From a checkpoint of a small transformer trained on Wikipedia.
Size: 3 heads of 32, MLP 768 ReLU.
Each number is 128 + 24 x the weight over its row's rms, rounded and kept within 0 to 255. Layers, rows and columns count from 0. Numbers have three digits each. The size before them is the row's rms in percent of the matrix's.

# layer 13 MLP up, 768x96, rms 0.105, rows 526-666, columns 0-47
092:173151125169117143168105105151119103138126114122134104088159109120137094086126149114120165107141145084151130136105105168100151087114128197101125
097:133158127172112130085174137117129118109111113102129137139103110144122150100134123137108111109131135112151137099084175114161125144092151128164139
096:149143193126139145117155136095104108168100123121085100099133148127152105110132138115140072146150146140155099126158149114136119125152119160156127
085:149131129121148154107113141148149089159125130146095125112091146126184144121107097152112105124068115191086125094101151118166151131144121132149126
105:144125128137097161078142105133114140143084121138117144125134132142145111145090199107133115116119138131103156114090109098177119111131125138094117
083:121138093099152098098156116082096149114154108132078128123088157133123133078198151127137134157129106144117173157092133117122137105136093166138148
100:136156132154118152121140122143151100145100096150106123123106118137121151161135170106165150093111090121138172075127098114128166114152102124137149
098:124106086159142118135144112156096114093126140147123126094145127131112122111151164111141160130127095146119153118109139140138142164113064150157086
108:111105099124135163117148072196121126109135111152101142107116130157115122141103131111159141139115138116119117160119139127155097134123095144159103
092:140139129139098105133151049167103095138170106180116104146095144166134117107082147142136149119058074122141133100098127099132141147133129152151124
113:167144187159148149114126104145136145149063131155090131070092131142150112120101129155168119158136114150157093099133146117164128133150135113137141
101:152152119124098150144166122126114122138123139132127114054098111151126137085137133125142124178081119150086172082116117106138137143146123110137143
095:169108133148110140136177128181103171094108157139083150124150139141142125138099150130102135145119110130064165112137150120138133117100103131089104
106:151134171144137136081118111118152089105155130097139127107133156180106097139173136112113137136122130105103185089102168091144108123117141136170119
101:133148135111110097080126091140138108091107146134105156131102142153129128112127130115139132139136126123122155151090117098181112130132113152151103
099:111138127090106079133143103117118158082092150102114113103150097125123141145132166114113146116156140128095115132143146140122158122130130139112141
098:162089138150163143093127129150165143136101120167119141139138115148135054142113137102111151126113118204121162095127127134094130117111139170098119
101:136131120109072129160128100146114128129150162121120143136123123139107074159152139148116116142102115150127146149088126106129205114149140133100134
103:116145071140132102104156132116101163105113096139135139125137123192126129141129165125111157134147093139097128080108133127141107154128075140134123
103:117110132075105107086170126125121120093131105110144160117136181135135139094152128129127155158100123175127161126151145146147139150116082114141133
091:132138114106105169177130138066097109097097133122113115114113138138093137134141159114118138153104101086128120097085162120169167147126123146124163
092:095177112119126130121078126147133125136073132174112099108132113157134107118142168121108099151129115174139167146101164136102117145101126122133123
088:113133108151130129099169084128151125132110107142080150096107171129161101111091107087126087095097128127117111164072133088168136165092137151134146
112:132125104136085129111112144135093153101107102164103141133133164164139113112125143101113102162142057173134107178110164127143159120163141186118158
096:149181106136117138105156141127103119151096118150107115130119069132122115131158141151172153100122106107131119118150155104159116095158096136181103
098:120112130130116100143150113161148126120139082131110145126112127125109131162125142074112169117093120118109143139105106124120094130139101173114192
091:106111125119129135111128109107139135079105115173118178128100171176123113125148136109102150134131140097121105114091127104158093119125112142153173
091:124155158071108143152097117114122102163118123154133136092097132150102156169106153127126130133150121119128086110156138186170129108115098129093124
099:148107140128077137104156136099171117091125133136144138128122141142135112085155188141156134104127134153140129115101135101122122160105085115133161
093:099118126128123124103159137065117097117059141145088174149098100156140165111105132081132142161113104137141117133106142110127107105117125102150116
091:156179164112089173159127132144122124103115107099116114099109155150124104157147151144184109126097120094096151126096162130108153143144117122140142
099:108129109111136134081131127091146130107129140135131114144138149132101081134125119159126090118111130137093171159115152128166162119118105141184114
091:066115138154142142138110149109131130139149090117142102094112112138104165108121164120111135132083092157156122135105176138152141142134166122154131
094:138110144168112126122151159128170162128080119103123187146129108172134102145123144105119097141054123134125139131107151128137133147131132135136105
109:143099162113118196106155131130131106132151139106097158147131138113127144121152131121133145139130105141140124091137191152160188094094123138098146
099:086131121170106149118096118129138146112120128114109120107097103109150102124170132105133089113142144132101132129134130166102147155140136150147147
101:121160189150110107119121113092128105127102125097114167118117130159132157109114113129143147134104134087153140121107153127156144111122134133115110
092:137141148151155152091154122125140101139125100090133096096119157128116089137141149129121096105128113130056123128116132111115163172142115121147159
104:184159158132106144154099122115147092142107106170102145096114090134152055117108139134134149102133138124122135117111129136126152120109166170098125
092:119148185149106169122110089095111128150143110106120139098137184178109135125110204112145076134138111134136122113151141135122129150124140127138152
094:097110151169164132135113083138150148080117108145140165115111156119100143153162143135154157148069112142130177094118121097124142113106127128134122
100:100146135130111156125171076141131089099149141138088130144099146159097105111087160118132143184131101151122151109078112114139111155099160141162154
092:140137138130089137089112117123152120136141116168090136147095080130169090107117152143143116128096117178134130115138163067139116112098152123122126
100:117068103147096153113125104132147151087130170155107167136115128153113145087136116118114119099090093151144158090108172099153088128121115160169116
097:142137174167108142148109129098097158099109142123138152096104167132106119168165136135144112137106097127111165117134150073161140125135115140130108
127:115137134154098128121115096167134159102116149143134122103133104146132111104141150116143112146103115110165182095107173113155117145119088142116119
092:109141102125097194064114112113136110085155143160122130096109115132137106151163146130153125135109132094131091138109109095176158133169124156132135
120:121124152123128173082122136157131113107133109160153118124110146115140098134151160110093147134117067171157138075129190144118123131101130117106097
111:158145141129107192116095085134104145142083148114092171136119081159142130129203140133133110092109128139126146109135135114157111129139125149090091
102:123135103114102114078108109131154145094139120146152137128108129119108128133143169106158135126129120111171166130112195094116143137125092147104136
124:133105157136161129124107098116141127119078112100138126106096159153081134151146146103197138126081103136121179095148145087169120128086130137136120
104:145128123128097094089148132146107114108078115080124175119115155130148141091085142125148166114094113140147158127153158153146125110086109156127124
093:132169142122120146082135112131125081101140135132115114102141127191130095143114170116129109158153171109138125106097164152107117125121148116140074
101:097144203192097116132123136127151123104131155135129150129131128206104122054146143126149127161098105109118155125107150108112135143095107131118118
093:125116129131086146151116123107113087137118128125149148087110171146149126119132127119119135138057147183113188091132134143157179140103132108126111
096:112139140134093141137120118102131124104133135161149138108133141125137135153128164125141076137095068128113102160122179090139144131135105167132122
097:129126128160094110128143032130108145132122126157165122122120101114138114135125127116146119113119118142148116112156165135151160113124104126123105
100:106138132128101130087180122131128085131106117142131137125135180126130077117103120112160156113139082123132166109112152112156128101087071127148100
107:151130126113131121114133098145096102147114114103091150109098124158166128148153126080156145191111098157100107109135117120159147102143121144088131
096:094162100156144209144122071085153149114129143133158138092137124135086134148113143152169129133127104132099126108134142104124116166181143175105109
092:098149095123138157091135102142143135124081157099107117130127167137104082087140136113147154113125161151113134114107121089157150162124122141100119
096:129114160099129120135181063098152101136109189110116126115109133151169108121111149124147097157116089133099090118103153095145154172093150151131130
097:123127113146150149128129122084101139109096137164124148133099129147153172169142117147157092149091114142138108159117150128114122111141097152189107
100:097132151106162142139117136105111126118110139195132139089111109135110075140152135136132135137160127160122107116095098107073114197118162174155094
097:103136126086112144135146119104145126077125158156121133133105138183097132166111124121095178110101125125124139113105175083157114098161142140121109
101:099158104155113182112121115148119171080104148134142136130113172121153136139128123125191111144087117102132094123127130088153115139116100158128115
094:124150131146111155125122096103114144113103092179160146085101124149178108125133111137120064147164136105137159125097122108127140138129087111124183
092:141160104141119146153108105156152129109134113144121131071099139127123085081162114063148126130113122132117161128139173166098157140121102142154151
098:146152144129166145075129083113112161147139077074121122118109179141125127138148154140116115146132134130108149118103174120157137117125100128161110
105:139115122127089137165111126126153124140084147121152156088142087117117109110108120128145158116118105116145130107152112146123139119137120163128107
099:096097153112107110161123125116133180101131123115172176099088080103090140127112149169122120139135107124145117125094148131143136099157118146119114
086:139148104131116105155120116124142123126120118143087131082126104140157132158134120158144111129090088123127121144122151149168123197169111138114143
106:140120146128115164094141098120124124108134125145126164074092129136135113115160152171146119171119110146144104121105190099131148173133092140121145
100:130139121133121121099150094119102138110115131133119134083103140146131149149165124143114126145151150164130113093122141138091090167148110122104133
096:103152156158118137084168129183119122124172107150089139143135176115163138083117124113144108149102111131126153090141174151143140106100138160142148
100:102141080125104128122133102111126136122117178133113141125103104120096163101142153114118142180137139143124145085111120124120143169119110131154113
093:157120132149113131106086107169089115130130110105135103092110174130134124126191113110136112152095122148150112072159148105102165129091117126104106
103:091128102135081138089143128121142130106117161121121119112097139138124183118165129133142105151106067160143141136105154114124181183122140149132092
102:148135159136117106119167125149111139091119133150144138103076135146135134105131145121157177115110098119138116123161143157115121124122155119120118
094:130140126162153121108144081109078087128084142130130136140087096116104156116150160152149159137123147131147104086130116074127147142120104175125078
098:121165161106096127134122084137093108136165135108093093127103150131139112135163160135097099171090085084131101137090152124153115139139132155169120
092:151115149100101160133128137094117152131112146130114163120131085194134120173152132142112123094102117115117120119110147110148113134177167122131118
111:085160109127153136122083128134140130085124134125140122063081127171131107182150165101162131162104098150102119109090123110133119178130134143155117
095:127166139105115161121108117103082082099129141138124131096116150134137139132126159122139138124097116082150165138152185156135119142107112117190115
110:128104132122123172100108132098128125107112154124081129139147104170116103096142144097138138160134133084125143081127154123138142140126127142139122
121:138141157143100129098114130119062116108107098117134147107109117124149121148166115090117129117089100131147100158091132158152152108132150128127120
097:148127119096088124106195123134100099097149154149135094119120139174131157098134167135130153121090075095117154109108127130146155155141125173142112
093:093156166139126131128145054134109099145121118084133142141133144121103141140155160080152116096116098154108126115166145156178132127164131153119115
100:106137141127105134150113108152105154149105117208136136147140130135135076109134140114108143096128129164150117139090123133143118107126141134153146
102:130146083127084145139102140088137130116144128146132138132125117138106168118140094116106103145136084139115108097125160161121156126124099128134119
091:126178151139105141110151115103134114096123103105123157129129121166101125168139126134147117159125142084074104144084130094137209139147158119106146
109:120097135119099122098135127160151099141128107104139113124131043118138107100150162112164153170093135134108109125140159109144133152059162143129147
100:167118132161107148091107115123121108126118128144078121140111158109137108113115132134140161110120119105144096130116111192112116133128155149086104
090:115128160158158125129058142145117153133103107145142126125120155106170082093109135095118130146128108150160148125149096132126151123080090181107133
094:094139119155131079120113104108145170068092136145157126122120107117120104137175122093118152133115147110113131139119146110132179106132137149124141
097:127143121147107127146097146139115112146101125103133133124154103136122102125130146112125174114108106123143094108095153135208106137137158150125170
095:107193139162149145154152122102117135114104125192099133118099139138148099133118097135114136097107095140093104134155148080119158161158154159149110
110:096129168144146134094119071084149155115121097115126139089112137151125125108139126131128089074135108127173175123112151100118119123110134141170143
091:125145188116090135090144100076126109088138121062105125130101140178145115170144123147140139126157121081131112083107145113144163166151127137111119
086:159151164149146156133150089148123132123113113136122133090136091111147126164114112112110185159112115088106141130074115123153126157112165164138163
103:116112159120133167155138146141141152137127125146140159097080096138146120102146177119156141171138140188073130100145121109148142142122104127162147
097:108100143137129143147114141111125156113098138156117156109113139113123096114110164145122141127104114119141164113108151150103147177101122134138125
112:106158121141150117115176091146136139118072154111118133113088156150092139121125102136147133126072105146107161101159178100132108124141105140116134
113:116128129159085131113120134157107147120140136128075151114068140144156104091132126095143097100129094113154115160078134126122155141123133146125163
112:130120116109107140093120118111122144066118143151128172104111171127144134111161171119125106118130117154140153118128148132162143126119120118174170
102:145122198089119128086142127111116115142150129119138168139111145138134138107120128139153103114125091122098112112113162123130161106168144126137141
098:127088207135129124080141118098127136107114111162110118108120191105116119125162143137116113148144131145142159137145164106119141163150122136123146
091:145139129146133154112140112110098125133153097146130113088155128141141137102165123127141152129139133126112126065133116114102112105106129119112129
093:120147118157154135097139093201125107097104162131098113090086157147139129115144136124139127124174144148131134122108153114126131187102138170136170
107:103143117127097128094137126107135170120121136149134093098111085146115108085177147110103127166142144195065123143114126124138124157133121129190130
087:161144169138154150097123116145140135124161089101100125073113151127130109107122119111107102142130086102083173132144142148144136172141110115128111
099:114126152112124114106176132182121127135153129139125160113092134157132125165108150109095132146088128103111117111079131169151130124102113098111157
103:165134110097100111131168123173137133093130176132120154121088165159114098127133162143147153109137112144148145076172183164160164102114086124134103
091:131122111128162122110175112159140105147102089141092146105081142157147092103144144113121113141118105118095151143132152103117158104103115119127165
087:087164125137142121164112113122097141121102125132142117129146133133148149157077092089131102128130164126088142152108122119143124116102086143142180
088:124179129143141106132165067150119145097142124102117103107120129129183133116105143093116114127110133130132156128174136099174152109111135143124101
102:111149133105146165112131077155085172116137112138115129156106159112129127139110175144144163104091134138114135133107113147117115134130132144132125
111:133084170122106092089135104164151089091123130102130198102103120105137115111155148176135168107106162149124130151089146126162126111133124154136085
094:101126126124072152154135068145049109147128080100143146126109109130152135141175127124125107086143121100142148110135153102188108123090135155127090
093:117135135116135160134135125128096121150119101123126133086073143165119135156159140095146119163126094143132119084129121119180115104157110121072152
102:077161141127135146108132129132109094134071080150095136099142121139114118113137151154104124122093123153080087098091117130176150115125129140133105
098:145138108143140155095127092152092139143132148110108141110108137121180115124153145132120125133141083152097134128125100107121105155166147134126158
100:157106116110066127101130109157113137126149118132148116114041120137131150121149139088143111157126109178125155108118126122099150159053087139114145
096:157118148167118132147158107129107108110118141089141147118142112164140084106128143096164124124136140115148142137121157137103165142123127108135173
104:111115161148062165143103136143130098094100113126122175120144068158145124120114130122126138117104111131150133147117156131156163161162105146147091
093:131125148157133103068091127136147125140109135131135208110113131164128126136174140112109101126131139142120119115080156159146154167109130116143133
099:094159105168082135128123107085135139152140169116138115117119127162124099160134110125128132111101132128159108104105120122162130167128111165125112
100:143143144178111143107113089119087095154117133144110125106081151137162142098123148121128101211089095132110133146116123109130133146101138134142156
111:190120166137160125080130091107145074088135129133136170112119100130109141158142132150118112101124105110093161126078118153160141138113141121104109
107:111157154111078162107122122138077123089142152139116170111110142117142145117132115125138140142111140114152157129104154134139178105106107133145118
088:134176136170119148107083087108105113134116114080142092119138102120122111091133111121166141145134115083162126127146130136131136154083117140122125
095:158096141170118135118125153133128094109106100138107138124127126133139079106163101107159133128096122134134143113120144140159164111133131120113071
103:112150079132109144135119114114092203099081155143105139118123103143112106136145168128149146138103136137148150137128142115138123119127102130197093
126:124143102112109134114152103120139105099080118118134149116122137153115148130148138156155137144142116096131141093074129111106114131114137140103124
112:136183148144120117132139147126135097069109123135141156099092172133115122104157195141136157124100076137130130070146110096128140142109143136132134
099:090136145151140127124132146142111189146139113175087129147103120189100150143187140104103149143116100128097103112106137107160118152101118113174101
114:140132112149109126148137142189145109110111089177110148146102132124116091144149135083112137136116074142148123091135111120110119125094079167143145
098:099175094106143131149155150132140154137107137147111126115140148152126166113121122110156125125101141140096147115081163150132097127104137168129195
103:111174109133124125117111098126121121117119149171158126144136119119122125133119122115109165118123069091136135126090151133149133124123102168174131
090:112097140147157161094134142139105113107128111142093116124152125143097139127156180124104153107127114118110155110127155143117139178171141132197179
097:090146148153112146104112092108104150128090098120101134114104187207120133147080144103128137146114135142070134123138150141171130145104152136165119
# layer 13 MLP down (transposed), 768x96, rms 0.0887, rows 526-666, columns 0-47
086:125144114128140136116124175138140129090122156134115111161104165049115148164110143187095096165112105158090139144156154100160117149143101124166131
093:131153139135121100123061134138140150140112119133119143079146129126171167125167106137108098166163137077164117103171121131121113130138079159163131
101:152093077109130116085124131146151154148173107105134090105148123129065155156119121130142143105134158163154103169166121112149157134129128139106123
081:102135142136099132137121102114087120123132163173096148139142122071122112131164148088082156162144158141141142115131117112099157118132117110131139
106:159107150164138114150113083154147109091128119102121164149123098105139160102133106117145151183124158134111118121107137136175124093146131129108110
080:119127161122119143118135157137101115143097098136192121136184097099122108132130122139130052111135113152109138135153117074137126108108143186167149
104:110124138139117074106163125150146151116102116118134137135134149124144149129112131126115148118060146106176143109132160146145135153145114122112157
109:154113141138152101169163132141121106145108107088144100123091145121086147119152146106096158157147107108136177091144135139089151107076141143098142
122:119153155098110134098140144072114143117142167116102053128124129134120154119161098180111133132117118174110143113116163119126150165118137119098158
086:119140157091147111111158130099105144134133125117149151138136132073129142110131141158099122152111134052165153122125131133107128132121133115102101
111:126113139141156123111117107165110151142149125128100114078128163142143124105126096132183131120134180147145140154178066092127136140117146148134129
106:088128121149132166107114118130122171100151107178127109174123153099092172106102149119195094134095099120110121133109141115109088133102114131116164
091:122129137145136137123093116112185102133086143154175066142120153096158156121091126132120119126157119140158131129135122080085136176119134144163133
105:146097127104149091101096116107155110129120111116130095104142127151129150085167119098127113149150125104106132118167130151097152156144153195102114
098:127112102162122125071165070148117135168119122123119141121124123125127139133100162119157113141089148140133119115131143089133123129104149116155117
108:129070134165124151128136132074159134164130137143079117109103132078115113099098129165138157137096153152128134091106125132133192141113155126121111
105:133146113127112115112120151151164149119082131150142095112077146117169145177146111118130157085083116082147115133137116108107134088143111119104160
101:115146088114168121098172119113079154105122115087164101111104124100140140108123141136103136118127120138123121112166104126163140112152114141182111
109:116120138143146131137107106164117102130130105136121136148094140107105151100119162126168129176102139144124145135197142124171158105100182128127132
090:117152119114104116110122143148133155054107146123078161121111139131089128119093121120099120107124101143188133171189139109169134108148130111151133
096:113153127089098126090137133126105159112138118128104139121159156113144099144151150111074154110128141126127119113058174126123144147150161119112156
085:124141116139135110099110099130139132133113114123138135130148157174126110151110110154170094150099101150160090090132109112117127085145150171123115
099:153121127103114092124112131108156141139096125120101108127126141122155129118111109113127150160159126099106129144139157123104111159177115104095156
149:138125099143138082119117126143128142102070125150130134136146115150116082163175111128146116111135149090174116150154131153092161156148140071115181
092:119156127126152163157153113141120078136106117121045112174145134151139077167139117132132145108135177110142121119105113165141130151153122114141116
095:159134128118101103139166158102161107142122157137122113124102157141138150181164114112100118119149135148129114098102120133163159120136149125148144
102:127143138127130115129129177112154110120097100103133127112150107068099113130120120153130125134157150109132169110137158094106158096133141084114149
093:105128159096138127142142130117128080141094112072162085145136114112143126121136154111140207132150151090152128114147121167117114112072155141140109
095:157142151131154111106098115128114164130148128149118130108155186162126128158085124122098122131133159153147161117178072179131098134127163152155169
088:123162171114118130125147102112140114108146117129110059095147157130136084172161153214124142120142101160128143081169124108140146147139108128119118
081:102137127119124122097146114123125126111141108145095192129104081177126140120122142115124127131103151117118087139135135148135151139135166143099144
098:133079089142134143135107128147105143112097157135161135145131101124112143123104147134094150149117164150076156193142091101121178133129098135141098
087:139141145107135173151115121129162134123135135149107130117105093124126154138172138139158104147127166123139166115095123108113058107160131163131140
094:171123124131130140127114136180117089091109129152115150136162148100140137124124134107131128146113105117113100139128142149095056104133129162094125
100:110124119138136196103140131160110135128114114165097130124156139132151131137115107111161126105117104127152085105143178143139122161113147133171093
104:132149146153141141107141120119113126135101105131165061112150133110144105124135113102117120148113108105132103117157103115124113163143120128170142
103:134184139103128136153122112105156116110130115098125109082137170134210156138092070150126125144116119085155114144103141123130129111162106122117147
087:096115124130063110133071078140119135148113152158096157116106138133160154128133111084152137133128167161158148139148081147114126075132178076093116
110:092066136098129126146179143119102147084133143118141115136114169130112125151108111132142112142130096142143147151132137121123159112130092118166142
083:129128115145165135140125124142179139137142095178089127069094153173099136124141101107156111141142164134161099099142179108115100143154158085125172
080:138117100116124134117106080126130120105097132143075109157108123200082145153155127143135113121148121136077134112112093121115129165147147079121123
103:148136121153135128099113112156113107136109113094119105109089158148144078104114133140090086169103140174101180133128118116144116109090140100136174
091:150141156151153146089151135151111154135094108139128111131108155143106124132110122141150109157146159140150135059158113146071125129181155138153108
103:136130115111104106125149132109129138121133129138139159110140099151148152132165132150091128112159171132125130126146163160080091156180140119140130
101:131121099140110124127120093115132136092099104122148172178170115155118129153132098140119110143096126180101101113139117142139141169157168081142125
118:156146086123091101151127146128129166089118124132133131199151125182127148127115108116110112129125179079118094116141135146112084099179158155134127
100:128108137131147134144148136188133112160133090129118120104126178119132160113084121110113152145096072112161134137162082130152131128132137099105130
116:159111124085125115161105127137146151175125162104077092083152144146123126164133108101149148111089153113135134131176146105111092144145115198094114
107:112133136136128125192119150120120135113127123111174101139150124145150136125106084133134134130105172093106155092090153113141139159090117175102118
097:133108160094125174101131150079136110153072145126130086133138116133128121107169116170141139103108123166126101122129120109107133103081178078096114
135:174166122129181135137095133127156122091098119147158136123073160189108144125109117133111110126186137124127091109101118095123139116187127088113176
116:121162152110122136148101159113102111125165090133133103154116148094123137135158086146113095120149177119117129151202129137166092132156116128131111
088:155156135130119125131180084128105102135121121144117124101122109128070114089139135137126102167126127142139098123106112158112109117133147122147131
110:139132120117114112090118150138112111111146115138124152141145120145154132154140104161125123105135123114130113117165147136163126093190126176140123
085:079133139132127167130119125120117140117183113090126178154143099135152134095120130112131142125103109138154172157102142142147121092141185106161082
099:149118139152122100147107098125110172137113084119133111153130157163137105194189120118153143103130141142121147104107153139127128113171171119107149
096:112117101155146165128078149096164164158143119141124105158116119077095100113110112152118143143146146127120116101137104085136145181105122122133097
092:117117116146147124118088115148094147156145127134068146096102095162100134140120129163127105125109162140159132121144094081126135147133139112098149
114:134122118125153104072140099122144102129100108151167103118158100093149130121130149159132140130157101137150114106157156094166113125159138092225120
101:138092117155171141101141184134135105157180117119104157167130123136100124107128123113074136137097134108152186117117131120119093104099113136144166
091:114101117118117127162125122131156066139159161146137104130129146182129151162099137114144131134095138109140105158093145169146129129112139123128117
098:138139131111140104151141141157168110133132159135123129092127139169121120124155107140129124124134110146137125139133120128140127114108123135123171
097:129141175101136128181132118139159113139118119128142112112164126123109080108120115135140184101164153148133152134143095139106135094168115147095114
108:144142101098116121141137128088127158162164094083074086152134123169111133154131099127136141147082129125147122188114138127156130117117114071154146
092:115148164135096133125090130108139163102150117142095135112143155071165108071120133163110107157107109124117140105098120143123140134138088184137120
096:129165158103120128140135115114143125139128132123163096163138141129113079126144128102144150149144105184074152140119117058084146121131146105110086
095:126128125137147114133130124158089152150176151109137121186165148112093160113118150097096168105115094097135073102153127133131110102137150095122120
094:146150144117120147114178128128134145154128079105114132160101174097126137160124152136111119103098124152141116126112068131158125154124109125098105
091:140123074141128139132110095075129167115089181105110144149136141132128183092119130098156081120164131130129094111150127142113138086143114124143116
103:105124097156154142117169156116093132126172119134104131152128142083126141131117086152107086160111166126125122116115105142115095145117117095146162
095:128132117149153151114125137118132123110176142146081111118094145105104113121085125114156083163157132157109123116121145128099106126071098175159112
081:158102118135114154123159091102173123146084113133119139134108118083128108122136150108158102149168181129122126098124132095090157105105133099106108
121:150137132121151112126079093141127131151089079123155109169170126137119134098123141116140116108128131156162142123129121088130131114146117092162109
106:151117178139143122156164104113128109140150142148118132131106119163143148155163113130145142135125149131115131107114108144125115105129102152107088
101:122121085165129140159095152124163188151123109183113137119079143133117122116139091092076138105143120128132136151059134175139102139130160121122141
100:133124173149119144153112092132128135104112081118055148154107117076102104142135136099119158127093145139126113161143158125146135105147117123146154
085:096160109130111116134173119098107126136131099146143171146141117124136119105092118117054107095130142151083129171071113154143157124154120081127107
108:134140126166087082124153135091099131144137142106108099147137152114100106145109139136142129118143132154134154159169121141152147156153141132095113
109:129116147130171110127092136158148117101130148128114082152143127129125098139114085111149156121111152108171096125161103163124136126090118179066154
092:149156101129161118142132163138167113119100138073128145071117105119137123132147130126117148150081144123111092134090148144178096101164149148140138
101:103126113128097120099153110127113150126137095144133150116120162099120160099122166100050133100163100131164128123115110150154091105148167119141136
091:100103131125151126168116117152126131148152145109121160123111153040177109134126143149139106131130117104146156125148092158109134119056110130128145
120:126160118110116137111084124100138116160142118129076175130123093102108139100122117156138125122097146147108140117122130148173095093153099116135172
094:111110098122075091148124149108105149130125167153145146138099168132131163130126161146110137096096156100171127116126168165100084078147105109128164
115:134158108170128158123095159133150147142123150168087131160108119056150140091099143135128145144126169134074095103165076118105106134142120115132118
121:121136115119151106105135146150105139142085114142088108083154130163080119131126116100127172072143137157112126142117108089092118137169157180124111
104:123134153124128120136126095132150126116141136118150135126083139133145133111134154148133133132090113034212172111106127101144149119122112134149136
086:158098098186158138087161134112126103089135120126096126144141129116131083119118118165140119126113136128152124079093124081139127144118141107170105
085:107131104169084148123128119100151203112113096148082091122096133147123130121131121099137139088107118140133151146137121126139141120126110126153171
108:084156128128099144119106080132149135136138127096086119130097116094089120133102187138157109118100151113137133133147075149193151127107111131140134
082:115084113125121124118110156128092092124130164166120146099081120162131117092145120134098179122117106176136128102114131174092102148136130171120158
121:143148181129145121125127133135123110140111150093111096131080091171135110143136126153097210141159092107131154098139139128174102119101134106140134
103:108170080112143161126111086116127108107081094113170135124098127124152126134122148162136118167129083133163143115074123117141140115122153104163117
084:147109120091128127106173142106140123095150124142167129167182057091124159144134115119104135129126168177095127147098151118141103118155157095123120
087:103103073154119139142099138138119143136115158099129100136161146173122140164106140101167128135094170111086151132130169157149145165092129154097123
093:128127085128135122139152094097111132135150133132129145175110129084153124133119133112156126126123120147161140154124108075123080131123143148153171
094:160130147114148157151086160121128105157137095091134105104115089181171132121117135106138137185141151111139122125156105163115094111115088133099145
114:162146083136103117143107138131158142151123101089150097130149164183126151109139155111161112149162103136140126086092128130147130116168129163121120
098:117133098128125141102147140175108127120147182121084124137117141128113122128082144146082133111111114154142112107142147175158134119122166111138182
087:183146138129146126153113139101116108137149131133087136111129158066146106148153107096142108127164172167092118094163099098123104114121132159097108
102:130160123126128126111093108107132133083151108078153124149135116113171138089118150127163164115140107140132145146114145131128103122137081174152127
090:112112131143108113131141156132148117157115144111163147146119128110135130105107102078120123139136145135184108137132125105144123090194138155128076
142:151151084108115126131150118122132113135112114117141151133097143208100141173146123131117176147127120108128096104133162107122148083168127131136145
122:153131148110137084126128127147087091110113132138108145157117112142141104138162067150159116121142105058195119136154128144145145138134118153144110
106:153119087097113150148125155103164179131102154128084130122146151142099171116152116164155119125118132165137116133138125082157056107124128145124108
106:141118099130089127141074116143132164142129145127114093100124156150095139169106116145137131126151154122148132099154101148148127190083132171094088
095:136096169109159104124137146172141093132138126131151082128153138068126137158121086145146193123130130147138114128156137141143108112096063165122115
085:115100131121099106090106157141154136104108113132105112138158109165108112163134149127111120088143113137141118174126171153171098167108155133138110
100:133131137118114100121150126108109133158153110110122181115157119129136079129140132114162124103136145115117145047120134128127142112133153107167122
109:114117132117114160149144096098114130153149106165130120106098135092142137130158143103133131131156107135159108103157093173103170140078125162131119
087:089128129133102136151154146172138162145101132161150074176100143092121137144152154125142153100148149080144122137144151130144151077094124127103101
101:144130098086115117139113118115119114126098156097076099119156106167141151136142132150135092112086153138150127144165135091152100166105098195138111
116:122165080145158137113110127117134121122118072127141158161149138160147102138093158134088122136133119115112137168092171176109149158142123116149138
096:134134119146115143137097061157150128130111122135118134094105158102107144133092133135139127170097076150111117137149136107150068101129149119142116
081:162122135131099158117144129171121162117111160131135115109123110126114131153080162115133121122105136104112123148195130105109124118118140121089132
083:105142135142153108143156136133129143121161114116079109148150121132148134174118187130120160151100109102095162098187124125162147112090152101125095
109:134122123130168134127093112151140131122143109132168167137158164114156138123136102152088117098085159145146078098118118122105114116140134124097113
109:180076152140143167139145086138147132141128111095171159139114163085088146110118132169117114126114081122137190107104122123172148156115135137111104
091:102151097152117117124118099080151152166088136116112174084133100078103108177116145123099127145117136142122100105109183143119134164137121156149145
083:135125066120114091109133168106144109143108125136144109095166129141143121114150127140127136137114165174137098145128110136104162140124118135162112
090:132100139116153117148128106075103147162126128160124143124084128145137098126131109115152142149143145140119145154090115106088156126077100173162105
096:132122116116113149116149133142179100101126093129177140109127137135158067145101128081103123083102125124127144171118124124129119140092125149101144
106:132147145119135128116137202110144100090146105132102134101161149114121149093114130130164104119121152074079097109107111125122112125190139126145171
096:136143124153162155115109102152135119143155129135112124137080102134103145151132161154082127116126123119118063099112119121158109077151132124117137
112:135170137144154100120169135090104101084142120133172125133125153178085148150083157163118151095115140119140145127095150120087098064156118168110112
095:127144141106122153116131107137135133122124115103066111104102140140130098128125112140162147143131167126103152107182120103104120116133140182122168
117:123110137149129155099119144151123139121136117136176152095099138096147145097143138093147092107155122130129157132173115137125144162067078094140122
105:151130105125138145131123094138110130138116127138105160130127132059147157091118125159118093161076142142099128123127111140112103116131131162156152
118:144126107123121140127143114125174141106118084123105112113126143173104114156081123122148135141141157100143144113115139128105147119094139183110136
123:148139108095124131122077133145141105131172162115131152110120087147135124111110109139124204101120151094095119081163138105117129099119101121135136
086:153107128164108150131126119133087120138154134108165192132099128147095183133092142143106129131113135128127107100121120098125121125128134076180145
095:142140144132170152111109099135129115136137140147141152138099127153138076143139144133121100117173156117104114130101144182153072103089146099119088
104:095117128147139157073120101143073130093160133137129088127148130135140126093142174166110117121159122128129161109136126130110167090110141137101102
146:155115122113169165158108095129123154166135173116136125161100122152132147142158077144104136143096143185135150112118139114137181098089103162139130
113:104128122112150133159119122111162108109130112148089127131122108166081147138123110124137155152126160155099096139112116096150102130112139196123103
104:130120090101121093148155116096129073102146122086079104164102174145139120159142106159152138133108126147103125098151108099163108150125137148163064
116:164101132129118125164184138127120131162163081140104099182161148107109170122097125116113109130078106107102115106135144151127130104161119122128137
108:145168117138120176188103108164137090110120147125155137146132086117113100159108151119108124150139127087096144107173111118090107113154165140103138
102:113151146140126157131091164132135154115109138117141135162137098107127124141141091125122124115111181094111159190133151157172120110104193155118130
086:107134161098102134158108140113123113140141134132104138088092110122163116141129123183146132148152120142091157148152177102083135117102131096138143
101:184101110137097145165154121129132107128121153114116106110147191136167138102100141166128137104125155094106111105108142152132119112140107132123171